Weights of a small GPT-style language model, trained from scratch on English Wikipedia.
Size: 25 layers, width 64, 1 head of 64, MLP 192 SwiGLU, vocabulary 31805, 3.37M parameters.
Architecture: RMSNorm before each block, no biases in attention or MLP, tied embeddings.
Training: a variant of SOAP for these matrices, 133M tokens, 4044 steps.
Each number is 128 + 32 x the weight over the matrix's rms, rounded and kept within 0 to 255. Layers, rows and columns count from 0. Numbers have three digits each.

# gate: layer 5 MLP gate, 192x64, rms 0.235, rows 65-184, columns 32-63
# up: layer 5 MLP up, 192x64, rms 0.221, rows 65-184, columns 32-63
# down: layer 5 MLP down (transposed), 192x64, rms 0.189, rows 65-184, columns 32-63
gate65:113120102086116134163122106104133063130156061147180140153142066121093115068099121162156173163120
up65:156163047120112111098143086170102152163105166103152137093151166115082123129142118110116123182149
down65:142164117162139167111122194177073173126078199129108134150110190118091073161118097121116076117121
gate66:093127171128077117121112133172143145173099170122098159126076106131136090150183173116194133041116
up66:143127131142145155100106144109121139136125132160065162114117160125092076117115120040166135136129
down66:126118091143139148165211162100145123137145144096094127138168130147105108118048095168055110134143
gate67:138107151185194157071091103165184093137185103145130115055082104087057130145118189122062120108148
up67:173129067189169093133104142160199137112174141083127136095134155099134150166151135150102186113107
down67:160121117129207167163091126165086163142109102130135100104134105114084112182136153126144059096149
gate68:136122147128174129138132122177120117088102129137153083151149122110134120178096178122068128106131
up68:168095109131108098154120171125140095192086100196081056114169137135132094116109108070195139111062
down68:159114084153126195147134128080087110107095137146132120164183113137105090083106174131137149117077
gate69:155100179163083127109139128114210107080061136180132064099119136096141109103150154143155072085120
up69:115196123104169058118096091079126201159129144107091177116138153145060094151127115080128171119181
down69:175139149127078167116140163165140084114093161167170099121122109082111143141101162143131080132092
gate70:104118087117191151138129161124106156084109105154089077162159145167120117128136168140071163076138
up70:174167150127120086146195119161105100073166195165128105091173125127128123174133177131098142109197
down70:165111082135105134099100143084167169120123098144093170105106139128105128099133128125117120140126
gate71:141098187081070128118175123091086135174151102125122083109048107128101144091100150133187142138132
up71:154064085161088170116114149129151126188093182104110110137174107109116150108117156119188148103133
down71:114133139183080083126126117172138168113120158124066106129097080098123131127171145171120100122104
gate72:130137108170141153184120115110147093128092101149076209128121106144115178168170165117102170139108
up72:115116117160130063139067095206132117094157141127103146115109169133073027122066115192165115136184
down72:087080115119097144125123083069213170080137124114180159114210099135170074143180160123121151129200
gate73:116124100092169085135087134140124119087090119068185123183180168118085136077094069125129140122137
up73:125128137152081154103120116113125126184103126166092139094127093134109166192085168092137097086123
down73:108124139052099132110177129160175166130089121117115098098087145165125150176168164193052141144125
gate74:175182166160105089145112120092142132112143164177096148131088178192072173152109200135055143084204
up74:117140087139162180145127079110156121128066134145131110109099096093125102071131134163168137103096
down74:147122125087076140145124177129180093118121201100095081131078177085167154195104108176118124053136
gate75:154074129126048153117124133129152158040162118104152117176056120146192161151108150053071150139152
up75:125020063127118139149135161115149097079227110112154134129069131165128138145140184110050192130135
down75:130126123132064121125108150091219167031116149077167133171171055187156138162106115108120144117214
gate76:126127185151140158176132140094187161106169081111119090124120143121111093125177132141134093148130
up76:118162170105082123155117165104135144162183114099073141162147158124082101110122108127127164106156
down76:190137094156141120126227078147122107111074146161156162108128136093096109104108113150083124156108
gate77:110045159078115156118150148179113137161095120160110151170146163060153122134138119077123051214105
up77:123153153172131070112132055106155099138130143165088150072159098157140145113086149162157116160120
down77:101106143168122060146120109117097135101135072143116163163171145126126160126109090106145113185094
gate78:105052108128088111136075104140128089055157145127113122153129164112144124094111111146156109126083
up78:102158149114160113117107123126057153121127098085132148138086134136074172131151187160135122144116
down78:119133136163084171144139103102120119117089056090148153143136119099112096142174137122174178084104
gate79:089158131131173207098116114112152168148072110097147140123134143156098161162170165141097097059066
up79:122109114163104109112142087139155166097098113079148128092160099096127130169096110135089184044113
down79:116170119101133099185121108131062091126133114100144121162161145140143139077072111126175118182137
gate80:092086090164156153122176149138137147109107131127173062172116145085115177158132129142129145083113
up80:120189073105130122127157161144113179144109145137120142116157138038098137131107165109087085092111
down80:113164112130095160176148139125149176187106144137116104132196126071117189147150134149111118133184
gate81:137176119149116108167143183194098122108116072157139147120124123146080067160177145077087103109197
up81:164131122105186138120128084125219127124131118178110117140154145071166163120101092195131129123089
down81:105148166059120097156118089127170170129158119164170123121155120095152196140187059170134154116191
gate82:118134148166152117130147115144098140144118124101115160139140149081119169102166087099109030181121
up82:201107117137168136101055108072124090183107158103126100122130158090129176128091150159111109137097
down82:125136119128079135135135128121111151067176104080146123113135109157124081129190114108093154053127
gate83:106170137122108255138157180134182085110136126168155189123136074112087179136129169105126131087079
up83:131144111143146150133101111143124115147090158169082182127109111149061134118114166086116133135133
down83:103119111111081068105130132116111121129137153123143177072108115139117082137090109088151117150112
gate84:122150082187150130188113152163118105094077145118134115077099146062179154172164124132120132150090
up84:093125105182126110142102151140092135150124126146105162096138119149113139148139130118137134103205
down84:176079071184041121159169137121148125125151170119138171117116130098178097097177202044174162079140
gate85:141122130160129103136154119111153100175149152110128152108153135120074124153107161168160156111121
up85:094122108156085146107151139201108116100112132123094083154151172148145049176146159127127092056113
down85:146076101147167160163164088098174125158157101105125137172163105106120116071127099109122135149100
gate86:102154149117084114110102158096175098155090133116137130143112123102035143130093135113119101103157
up86:125163136177109127128142151156079108096091123166109124124102150112120086196143143106138098127161
down86:099135075174133105148133173140061117129117146140152143131112133140139104177144170154091125122128
gate87:187141130143167127173120177116119132165134093189098122118160143177110064072105148142135105078142
up87:162135109124115124167129179090118176120094104105151128081125089173127170085118142160119122141136
down87:093175103138121078087089115172126167100164120114104131106087148152147086157145162150140155157088
gate88:133089157192150165169141132136141075134223079137143115064054080156183199130123120108122195131172
up88:156150201113083138140182088149120055116148079191154069154092162153198142122087148177118123121156
down88:093173062146097178136072134093135068098170097113177095080099101120111129086174112121122100088140
gate89:099166183172208115161129143090115099145088132163143089121073124150163107087209114133155207034200
up89:082100108088074123153154137155116202081112127116112083132127158132162072180208110120130210118162
down89:111182113141025140135146151128130151077070144070156125125120097186176147162074135120172152080100
gate90:110141105148059139197113113133153113169113161192144134130136088137139106165088161134154102102144
up90:100115153135108171136173064117140119115137134088118172038158115106184173177149140099186113150096
down90:112078156146102156151143135100075144149138162126151078084156068072132135177135047087101116062110
gate91:099100090109078156134113108156140133107155089121168098149166116093134112166096166121145087119176
up91:138128125102143140159147139093114128112156141172139110053169071143131123101175135053120184138118
down91:095128119060111131171171136101115151166115049156129148145188065122037199144134090131115087134127
gate92:051157103129103149171094179102129066095119132107116169152137100054101077114178132138107099111098
up92:171142196091113200092152119090137151171140124116052147113095112137106183161120118138175118101131
down92:132159150144162162132137109166111099152086138141151134128126124082124151188107145114101164143167
gate93:135171166129146123131114120141105081120154181130130122152144124157152128093140209144147116100136
up93:123116113139101186089159117118141132113094101144108127089109125130084148128127070116123153150148
down93:056132175109085156134168103131078133120137139119160108100100098115130119155091066135049120105159
gate94:101151129093127114173077132090162141121062096160227094170140100128151096086143135126168182094099
up94:063107158105121120144119148127181035126126136181162117153183112149145126055163141110155141082082
down94:211204099118118160109148192084126086133118177172146145163157120083142130098166163100076180142153
gate95:131085131172137136115097136124062112122134116152133133173201121138124170090147145100133180114135
up95:153082053108119120155162103122169071090122160140177052122157102094168107116116141152128168103104
down95:163178103124166186129137154136071102128082078099104172174124094136078091168166124096054127128151
gate96:149106151109097061142185088115117103123134131123109185117115138158122137115094150073052150127204
up96:157171124097132154110081092121141155166125124104108170107103145199133111114131169100166148140116
down96:090137134138105133146086126157116197108117103060137095163109124147148112129140127134099144151108
gate97:122134168114136131116119219136119110159120130171105110143152145071133102124140105120121108125104
up97:151163154171204181174106168213104115127162083154149157132150131084138145120168107137132116113072
down97:122174170070148165174126109134144099116119150161098092152160129161143167156176137159091110152205
gate98:118118147133141161152164110158167110134073122132129137179134128156126107106162097128104095083136
up98:146125174180195090095139100140128110130080200146107109154111154123162090133083108157147075120094
down98:147131186142189131121144116126106057104129242143065092116089169117157034102144121162130117105114
gate99:155088143055130098090088146112164110104104165132161174138189096111075151144079121131096124078120
up99:114138125197130106168164122163169114103165126126069155081060143122157175193156086111092144122104
down99:102158191144157076055075096114114130095052100154054102059098145183081095156133119157059123145170
gate100:147127193069143144142187096061154150107119071104123136097134114128099093163155147111149191145123
up100:132157127099147130119181099090076124080153095147090111136109134169150116143101165146098160138149
down100:204092163097131136074121153137079118157091139190123147127151159136102127123085181146057150139121
gate101:115084082072101117122152099127145110084166104170167119142171000115089114067119116101121099129121
up101:146131108130120127126105094176130133130113165222117126077135081104132126121090168137081104076122
down101:202141113178127087118081127202094137095142149158081156078116119124145137175157131133101112104101
gate102:132192094153166057192166130096048164167055110113113156065147094173086207124146131136111155111156
up102:116090091117105125150129118160108093174145100163153155163180119163159127073107132096110166128124
down102:087096174122145108104130090113131177120086157151129108158169130164117058132096179144125121187098
gate103:093168135167226108115151134075158083091091093178111117103169109101123121159128094158140139129130
up103:120182102140182138135149192185108150118098165070129142096094130104103141120149138155089121116102
down103:109199133128155123160199128197139120113157141159127081113080076115117078140236163144144159118172
gate104:084138153175140107165131095159150089117140134142069199140109123135117149158150115103078107134151
up104:090105100130137177105165161085085140140099145131038086106184154095099145097092126081105110169132
down104:128116184101129124130127093119113123162150125154004097138140112094164156105108116135132101135082
gate105:150093080123067102216161119156090118107112067139177079135158070164128122211131170133106155142120
up105:114110063117082153066102139126132129181140126090134118137131130141099053093192083107130109092143
down105:143097097142131155136088119126115201166134205116112141118144095131081086086152077125064090117136
gate106:112131077137142120165149120156177139133100160121057136105133067056132136150069176132131085126115
up106:101161109109140122120125090135070161112107106162114121134120181126149088125155114121113105059141
down106:175158154125173171133113135138117091127146167165123153107156098185126156075181168144086111141148
gate107:103117165144111072139105168117154110120132095117179106149156119096145134096131099107093170138075
up107:086183147118098123170130115123114088130143094176081123105131145162108056137156151133088143160161
down107:129102103163114139094175117086148103124096083057138122086132112123096134091141067101110097143071
gate108:158097166161103126150165105111121133154109152109126110093098093131085164090135127156178137041115
up108:124167157094136166101146143170106132087164196165114140147113161168194100143100118076162085140165
down108:164176140112160152184103127143056106103105158207122144132097115136125157108120117066106097131120
gate109:119082132132126130131121107127106109137087111178171094088159101184155175136186128144161079065190
up109:129109182194150153135196091088176169162172185125132116131100170107143169135167106136132150117125
down109:176175069145118131178076151063152167112155085089086179113145149091145162110066131090111138133138
gate110:129111127137112219175136135141138083111125150138109182118112132119101143122159173152165153078137
up110:149136095121141125123180150123133149123109140139064108136184152117111129102118064104168113014151
down110:157120106134111113180128103091121121166092100119142122176134132133091110051131137115118148135095
gate111:095108074121102113141097167119091110145112129144109115204167155149147088150122078174151169109157
up111:137087133155134154114159157091089137129149069110156126126094120127143114135152123033114176155097
down111:095075184128148157129116100132150182089148131143157145126161155133138141233123196131111154171120
gate112:059096119148154170189111169096132133154154118113091152120131150061113180159159143084160086139110
up112:125103063137142098109093118123095106181143150159099117084092163116113139070141157139165094134117
down112:103112156124169136088116085182130072128096133065136058161140132114122058162136129165107143164161
gate113:130105148091185095142143134132100110131101062130185166146145103203108108085181114064120146097106
up113:112090109130109086149144123157101127100169090133170126103128074059107153152106180137150175146126
down113:076127102163168118125120179134119122122196062124159171151201098153096153086108206109099129141121
gate114:120095163077146160112117139122174204110100090071145090078082143153142124161135116106153144147108
up114:169110161117121095085144109155059163166145130191134068199124174133167094090100178191142173064154
down114:090146150102145127118143131145156128079173180059097135122134150152168110134155102109135160168147
gate115:151127083102136087112143113122076139119180140091133143153133100153126080139115124118141108140160
up115:170177148083087114116140106148088114133156125102154120142131082102043134122156143129155162107162
down115:154162064134161157137123184128037108132117141178084136161112201133076173129106148133104102099154
gate116:091127175073161107071123175113106155110110144109124091149119142097120103092133138145124215094134
up116:127115101123112103134155111142115119138130147168105173152138152082137135151105159128088122140109
down116:081100131094142146065125144133144110126115135116139099107131179107092152072168120126127193102115
gate117:088107138126111125105161110074150104168185120140105077149135108073128135152119094132130152155096
up117:129164142135141165169176134072100106171158166171142111119121086087113162129135097103142097144111
down117:138121168140140089125093117163105213152122117104136113108100100139162083123160149121114108137127
gate118:110160115043103108179155221132133099093173104129086171172185080082106105176109109051136064123123
up118:133080153134161115140100078130192094132099088172170120114064130157104109091147175166121090155137
down118:119078158080132131106087114153171077091086044163145121113078162091098169115115199165151142117156
gate119:112178128077069125156187139183096105053150147078158110148097166124145134214122152116108133114107
up119:066077065098061090174170104126129112082167129064082127159096158117123099169081132113104128118123
down119:123141108131111115121169199073157144167108194108139160114144119148126113117093093138102182139173
gate120:107124101135141110058151114158155063152106093147129144134132104150101117130120188147107122035100
up120:169151135101056078117089112167101134170125153167125164192181135061137128165093176171123084076174
down120:068107088106139127074141119108107103131097112093173126152141139153124188196128044123136091112071
gate121:124167119082177138119179133117204131151172147100150136177128117135123112104142133125137168127113
up121:144152089120088104115101122113122104128138118136087150219145105116140044137100141128134165095153
down121:160121129139083165091124125108111092217115140098151150166153185094150131131129132174099132143163
gate122:142105140117140111153124154121162153068182144154131072099134107182183150135178168134161155111133
up122:111158129128130093133136162141138163073139124130153102157126086165148105156209204112123145120174
down122:136104111167111111110131100180116153114155152129098159136149131105096113061107112171096084124081
gate123:120135155078093130157165141128170121115162072179131152144136088105156186158138194107105072144115
up123:169046128140085091104148086074105143119119099167149130120148107185141153118142107140121157136196
down123:204108118150109187141089140090075139161152098186161115106118128149117119072127113133067099105186
gate124:110149109148135150128131149062147162159146073110131125191061157135100169154120101183151157094088
up124:100163162176164077101130129108137131140118112130158100164081195071152138165136152178135106134116
down124:106153113139104083105116132087169130098126131145104109133167190113116138219131133217152092127096
gate125:144146135139145127124145120105153070173149131180149085172128132136162175136100157121120119082126
up125:136096103106097148152134108145083152102118119122122186100068098144097132108162125091200122157152
down125:094091136122126167146161096114050127134109075156148124134136078122118164131096095088103129078147
gate126:146072110145151074073101102124191077107167095110182051147092135151164095115130084162102154137139
up126:112072106109117127100134127183139070101138149146181064153097152112167087136149134146084110137179
down126:198106142140071113100156120150135120086117186124133141106132114148175143113173124110133136133114
gate127:126083114125115153161131144142156167110146156128149116203126124159154117152159104086162088127117
up127:146121125129149121130114122150126184132112168114107089130149147128148089134134119090195103140110
down127:162125109132097118131090057088122092127155167128150144093134121106155142078135141179121096126102
gate128:162125100100146096143110157182133133137106067166101176138164164176164077116097130114073141140134
up128:154150085082120077145117136144132161165100126118116122107182142127151099142088134112091167138181
down128:119125062114151131109157100130197126134119129108101171137149173137102110064115116139130175127148
gate129:091151135152116128160136165080127133126172082161026195141105112144086099143132107070129083099182
up129:072126050094115128147158163106165054115211024135167141150144047120135049122084086112142100168091
down129:074129087103150051116149159152210124143235100099138075119045100074142066205179058156142152083119
gate130:082142153118164121127162107115132124109156158133173123105150136117116098141114126157101111141188
up130:151113078123099135116096125137143163105111140117093161089130135102102086150142118078151094090102
down130:153186156117102149117138102121144100086150107128121084110096125187092123138142127160092143125129
gate131:121111119108205071149071054130116123155113151172137138187162151184116111138124103107128149100120
up131:145079058118127112171110132095096065116123106121130112134148103116108172163067119167132147118081
down131:113110128161097126154137180156170090175083120035075124193146142122140152105149069189122113177105
gate132:154122148124173090079127134113144158126087135110136101123110165143157144088108091075118134172117
up132:136126144126097171155111173129096152094145122108162182154145137115152123127097089081095156154104
down132:124186110123063148105168159143089150130117126115118149110152159110147191161123159063162144128159
gate133:076107076108159061163152118121116129125130106146200128199163056123118160074115126078108181161099
up133:144122211147107142117119113098157121093088120125136143157127164188088104119189114234179149116137
down133:103144146128120127140075124080118145088041112107176154149112085155088063170116134158099088148104
gate134:107162171105130153144169104118196147118138156196158120190156096150093129136171093088132100097117
up134:049164125119113138123111167134131153117070112125172135114177168089142135086084115094110163105087
down134:098173177145125117126142083133151109074103123140135152099133030145148163147131105135116142100098
gate135:129191144066151112180141125080078136134067123082106096119117160136068117117149110162064123160111
up135:093118102079112058128163106097114171142147084076127107165097108036101083118152109140107104148145
down135:145113160158123083119171142073152129162170117138114094152150140045093105122089061147133090134051
gate136:121127154161136185151133167068198145090158096127131078124127054128174184152136088159147142109132
up136:070197169091112150127118156080128135138123126133113160162103136148096121093072126161151133091129
down136:082135155066141177157118127071146088160139082164117083153102115123144184167131130126201194096140
gate137:137150066128131150128100156133185144154102092140139108151135144169133064132138130096155133063156
up137:113129130146099086162111115107132169151198137128161137104154065118145186114117163137158142133113
down137:113119169142124093196097131094113163134183115180109214179130069109135158157153181116145143096156
gate138:155126169141160141153119153163136131159079063097069166117135164103116130153071096175117161139116
up138:116141120175151147156131148158133122160055116132075141087133135117143168142158088120138173098114
down138:117132109133131125092123118136123128138108198165141090117167100142093086125206143135109118153169
gate139:080146119155182133145120154159146072106107152141144151080090048113106133149092158121042158117139
up139:150124161123101178151145116128125185158134167100053180132074165117113181155089154180119103101136
down139:103174115093108122150088114131088197130171163154075123063139177098086123084099084154127105113118
gate140:148094130097154174152095086168172083135150088108140137124121109072152116093146073117118115164133
up140:134153144147040123129120156092103138128176108127184117134096156109134167165052114167150135080133
down140:069141109142166069177196105141215123085143086115151127161108141071132137102112115065165138105111
gate141:124135158136156075167095134126125166165144130139064148108124159151140108111097164104146110112093
up141:163144166152176098161109129142118135159162139167133110093163077175124167127202162110134154153134
down141:172130076162099173102178115193115091125113175099151099147132130154115110140109132157044156190133
gate142:156109168144104103168097151107113173136080086092173082125083116122113122135173096110151168056076
up142:161128147123131068154126106137089143113170105143104137119100199088137076130164109122129118169180
down142:133137123178135182116176136102109147119113118134106138122177157088100151123053163126120063129154
gate143:151087136144096209152135168142154109086168122168175107186093146067152139143160144054122091121136
up143:141077143170093159118104184100146104115145130130095128176110158106141171133136114072131110135116
down143:097124149141108100143096150114118119177109125104143143140126132165143155196142162117139121144094
gate144:071157114130124158146086159142082129090161151109116116158119108111159155139166107126137124119129
up144:129081111145171184089117155148138137088104130116176143187125197086143136098075126108144130172096
down144:113096114115148165131071124101104091155189148145124105125193146093189087085151117185107125120087
gate145:164083134104134085115083098124161143100120147142175108099139103144141101133147147070151175165111
up145:118149096164121129142171175069095132145095093148132126107163053188171172140076131156080140137098
down145:129129120085107100177122121075158131102075118128200169140194122093121116161147131086170120171161
gate146:155137146135108088170099170077087087194145153180144124133106134161137129126137170100155133073198
up146:108107145129155075181070138138139115109089155095125118180129129182176118106098128128085138139109
down146:135075161120186109152089139159161153133172103156133179158121151153148165134116144111171191121157
gate147:121132128102098114128135142110122153212129106141131143168101120142160145088120102158116161085163
up147:093078113113111112149156130158098165129099165116153153137149106130180143092136153173142130223103
down147:089139173095117114085129128143107103076141127108094126114162100126109136149157145107085095152130
gate148:125156144178133124104105152076148105071121041198114123182085143153155065151141142152102112070145
up148:133114111144166151057090164115165090135172090145118106156119137144129088153181121098152088078096
down148:148138156143135080123135127118142166136114163098157153150149164098154098193164112120124123107085
gate149:125104093159162088065139101117165149134088163150148132095124137158117084152084130163101081144119
up149:139137179121131182146134120200128158130126118115187102153125116116153094123088148141161143173090
down149:133153128109088142144123173120034162143148150127148110142110156134124178092134164142143152152142
gate150:088180158132164099127139165115209158104115103151196104153158085096148108163110083104117131110233
up150:183140129179129176135121102170060186148085197115077139061089194106091125126055148087120115128115
down150:122108125106178128112187126123086105132149184111090153089127185129123096167136093051117122102093
gate151:111121144126184129111160114103150151105149101119130144147125143088132136162084112125093109123086
up151:124146136184090108116105143159145131129125148163141124104191117173137142139116111104149124141137
down151:127114111139096127149124115124195129100132202188131075116109086125115129123087050140154167154088
gate152:191145204145131125204135145084111137195138135162174124136110132118122178157148132082150120091111
up152:085171121128139141084159102105114114115113098157091204083078090192104168094057121145147157166126
down152:163090162106172159172110123090078109111118079176132139089108077180151181146095124096138113095095
gate153:066094128129115060103167119139097145148167121123093116091125112160144105146132180172144148090144
up153:196157104169156189118144146107152136119119123135143175135156119105125165165124127078098091175155
down153:064054166141161140125111097106130114099112140120140138175094172118135098089080103111139176103111
gate154:180114087119125178114117084121133124119155127183166134120148116188145119152084151107106129112169
up154:117088076117143085135149118125065192121086135074130091076163105148175105158128099137170104177076
down154:123106119151157090115207153128085165143064125076174094098125119100134091121174133161204117172060
gate155:054170140173065167195192108113178118147147106173099078145068054118126136118084115133122087143124
up155:072146098165155108158127090168088168118122104061154105102146125132136107118164108194087114143134
down155:066128123152157114112116123176119137110103093113098141148158209200057145101128103197116087105159
gate156:167105100137087104143126149227151145145125123129084104178119128139112124141079087081177089041178
up156:125146081096179152142183184149075172183149093114165114202136150078160105162177168118133124156138
down156:117136104191128111154098107193137152068124058098120146121065162111205126135123120057196153119154
gate157:161060166145141098126120113200126097130110136136117125128109105088141153135084115175082196190113
up157:130117110088105125087145112136159160117173140118102090161164133158107113102074123119072161104215
down157:152053062125136189117129116145124101093080172124100125120137116166167188157134174194103134151143
gate158:156151147143155113098124140117078169130079174136168183161068188105114084145120173115083153103173
up158:108130121210166126151160131137165177099070145154162130122167131140167196153106104197058115106140
down158:128115119149089069136098120123113166116187124104078133102098108181174098056147093091203121154127
gate159:096120117097128099149194135082128138147140118121126180159104084160129107094137094067137151140128
up159:127148148121093152122112081191092182115149191059176130123183133104132130173131133168144108138126
down159:148135104117130137107152123159144182133079193110179134146179164100111097132118169181106161112126
gate160:154149122162162052129120132101181145113098162086154148122141120160115107140110074101112144129159
up160:146122121133077180092111124157103076081152107175100125078113131131144126187153186143101074138149
down160:178144078127125116113138089130147134174104080091132209135175076126098120180112133102097069167105
gate161:113100089093105079101167121119158129123152117137149115152119119130057074121122135117143143155135
up161:135149097079049089127102167135110172094099097115177113157183086086129141171126126151135159143126
down161:137165113100120125167091101118168141094180125162122114114119114161215078149097200161128116117129
gate162:082145114156199112148123141145181139109191127103140139167126094126072091124094177124108127109138
up162:077114079175121151124163120098179118182158062157123168142135116148096115118086111095135106099113
down162:135130125195127178119198127117190165141163134161136117109116120141120111144139048161108140067163
gate163:073113139145153101157187125168093155126129093160102138142165127116158131119183142132121158112188
up163:152128129129158136129213168145140170079106127179161161111131111144107116146138141092113150084191
down163:118140062189144129089151162125159167132112139094066177144104123111110148098133120137175130116075
gate164:094145093114103085130121129053086172148155113094146134176029139136116126123110111111118085106071
up164:142136131110108109068088154089108119164068101102117102157092162123071128172113162150158093140116
down164:120130193087161141071095124048065098174122100082083095176144096172137092192147171126088114153155
gate165:128178114115076137143122134114118118122135125174094106185108121186083143104123126115175187121162
up165:103120066125109146068154178152203148064082121115202130129135066113113110116173139143104154135143
down165:078120116149170054147119122102118126068184098123096124099124158092190109116105100090179172123156
gate166:128128153096147124138117117143087114133109133107169151114092112134061149138087140172143077135076
up166:153138149136145128145114108173067083145100136161168161130139108145091151150113132170122096115071
down166:161119136131109170089128119152120115143107189160172185118159124112148112127161129182112149138154
gate167:118166125186066200127116102111081111127122119148141129153116133156130163150122177083081119112152
up167:145133087158112097165112117158124194064126142103080097130134125110102072134144115181133130178151
down167:139086125080139144117125213131131141123140171163104162125159101136126091098122084150122151199176
gate168:086161165119118137088159171127107167118136112157076113079051170148123101127124165156151110124166
up168:129141113145149143065134120140183083134116159132131135177138087142168192109038092148134103146122
down168:085149173145102152147096086158077107121149089116129111099058113152186108172140126116149096090127
gate169:144112082133209183130129180091153129105106140155099134159104070085106132075153093094111115128134
up169:148109111135176108129113147144138153117125125143046164076135104139081161058164162058107123157120
down169:123154143121123095139119142130167068046146108100128131144118127095101127110096213084123173166099
gate170:092141142091123105144181136158111095110131122151103156122156077087127124135068163158127104207074
up170:088142177140122081153116162095151128201117129108108105102060073157151123110142100125130129135083
down170:155134124146106154138197148088089134168126118096148095163140142118098104121103169075077132136134
gate171:075124095159114162145170115127143094124085121113164138181168121201165129122113099135088109141173
up171:124125102147058117146083088164156059168150119146153158115117061144130121181155153125113117107160
down171:156167154121096087160142133124211095102150136104164173171122096147111141170123104110123115129151
gate172:117133151110152119153169131102086137096144144133080111140067134122113123108123186133142087149117
up172:151123134132171123135149127100092129099173134086095128105132114113105162110084168138101131163108
down172:183070104172133152070138154119158108121139119120147150108202092114078180114114104150090179133111
gate173:161128147135137146071149149119104137142111061106125100148110058153145212129148175073132104107200
up173:151111165133102118103161117128165124094148111183097119127168130170149148168109189118155152166122
down173:174120160132076102126095170089135143083155110110183137181107116171133170147113083101127146137153
gate174:170128100114130142177099138162061067092127167092159180142098125140131173149108127125132169132110
up174:151094161060097098136135190140073110151138122102055115219134129198130118123139126094129142127169
down174:126098057152176124124106136123148124135171123089144154146141125112116150117092121133211145134013
gate175:144142141162166122121146053078087098100087137136131120071093126127109182108140083148059105150135
up175:069123153084129198146102172128161088135181179126110123171096141146128135104126164111138142096095
down175:114166151125178151121107117138160100107122110153093087103059159171103181159103145160113127103131
gate176:153104033141123117115136140172109080117168094178082156105104130113130186134123122059168089196121
up176:126230196149092164144167094117083112091099135134162199085066144143127129152152124096117113119098
down176:102137121145125128104146124142112179142103123117108140080052095163094126117159184139176113050123
gate177:120157133127143121103115132065144163109153072060143187165141090162087106108152086105105119115113
up177:109146114144113137108164125135127180157152077126136166149129105122083097124138130142087134103059
down177:092140127127079103105124174144080159137153193140154214140171149165148089119127179184118105147117
gate178:095122132106119152096144077141095148108084171175097093120090152093159098145132188160167075113107
up178:149103092099119106163107181162115125113158081136079142147136133135111129130137118106084162153134
down178:106171147118128105148152112171058154148070137154108084124109155130121099133160139159152073120157
gate179:135104096146142153115138136085144171135156105126133102189098133149153119122097117141122127106151
up179:128123132163135170087129138127154145122168117132120102143131182163131140132131087137102111108154
down179:082157131178081073117130168124093153147083135101139135117168142076096139113146130139130115137102
gate180:102129110101115068116140141127149123151086157142110131179128103176146132112136144123118090126144
up180:097123125149104211118198162109214152088122114147128151129149085079133124104114057106131091139128
down180:128089181131092166102113122106106150099087109130117161133141099126173138117116153154104127127154
gate181:206100167094109168120084172126122104078132196180150147159162103131140145096132125054135097123138
up181:155166092121130117122102143138100150167065178128135102138134143127119065158170104165169151089200
down181:130132127041160135105140107150103101185140176154133131090169148114130093112086136139065109141039
gate182:075113137180134176122145116143104151069112113153125130204122135113195123140116158148093114113136
up182:142115094062139140119139096150135184103136116105117101101108146124135075105146101152155127120104
down182:118126086110156161139114085203097100055104106128158124090077156123134087162115155153097140075126
gate183:171119143124068038070112100107191102112143107124147143105126119094121110193105088125145067088151
up183:066114149089104111147115110105102197221152085069100064168113155134112046100098125163189137125089
down183:170112122144178131144133132072159032133139150161130137150105145103201144044172127109132197108121
gate184:119165105142151144140121131140107160133163083117096110057117079150113143130183187124139165068153
up184:107164130112192115102158104138148139151120128150103145122133161157113118142210150123193095149120
down184:198121110145156145140147139088152109148111182111083091133153073135147173115136100091084121116164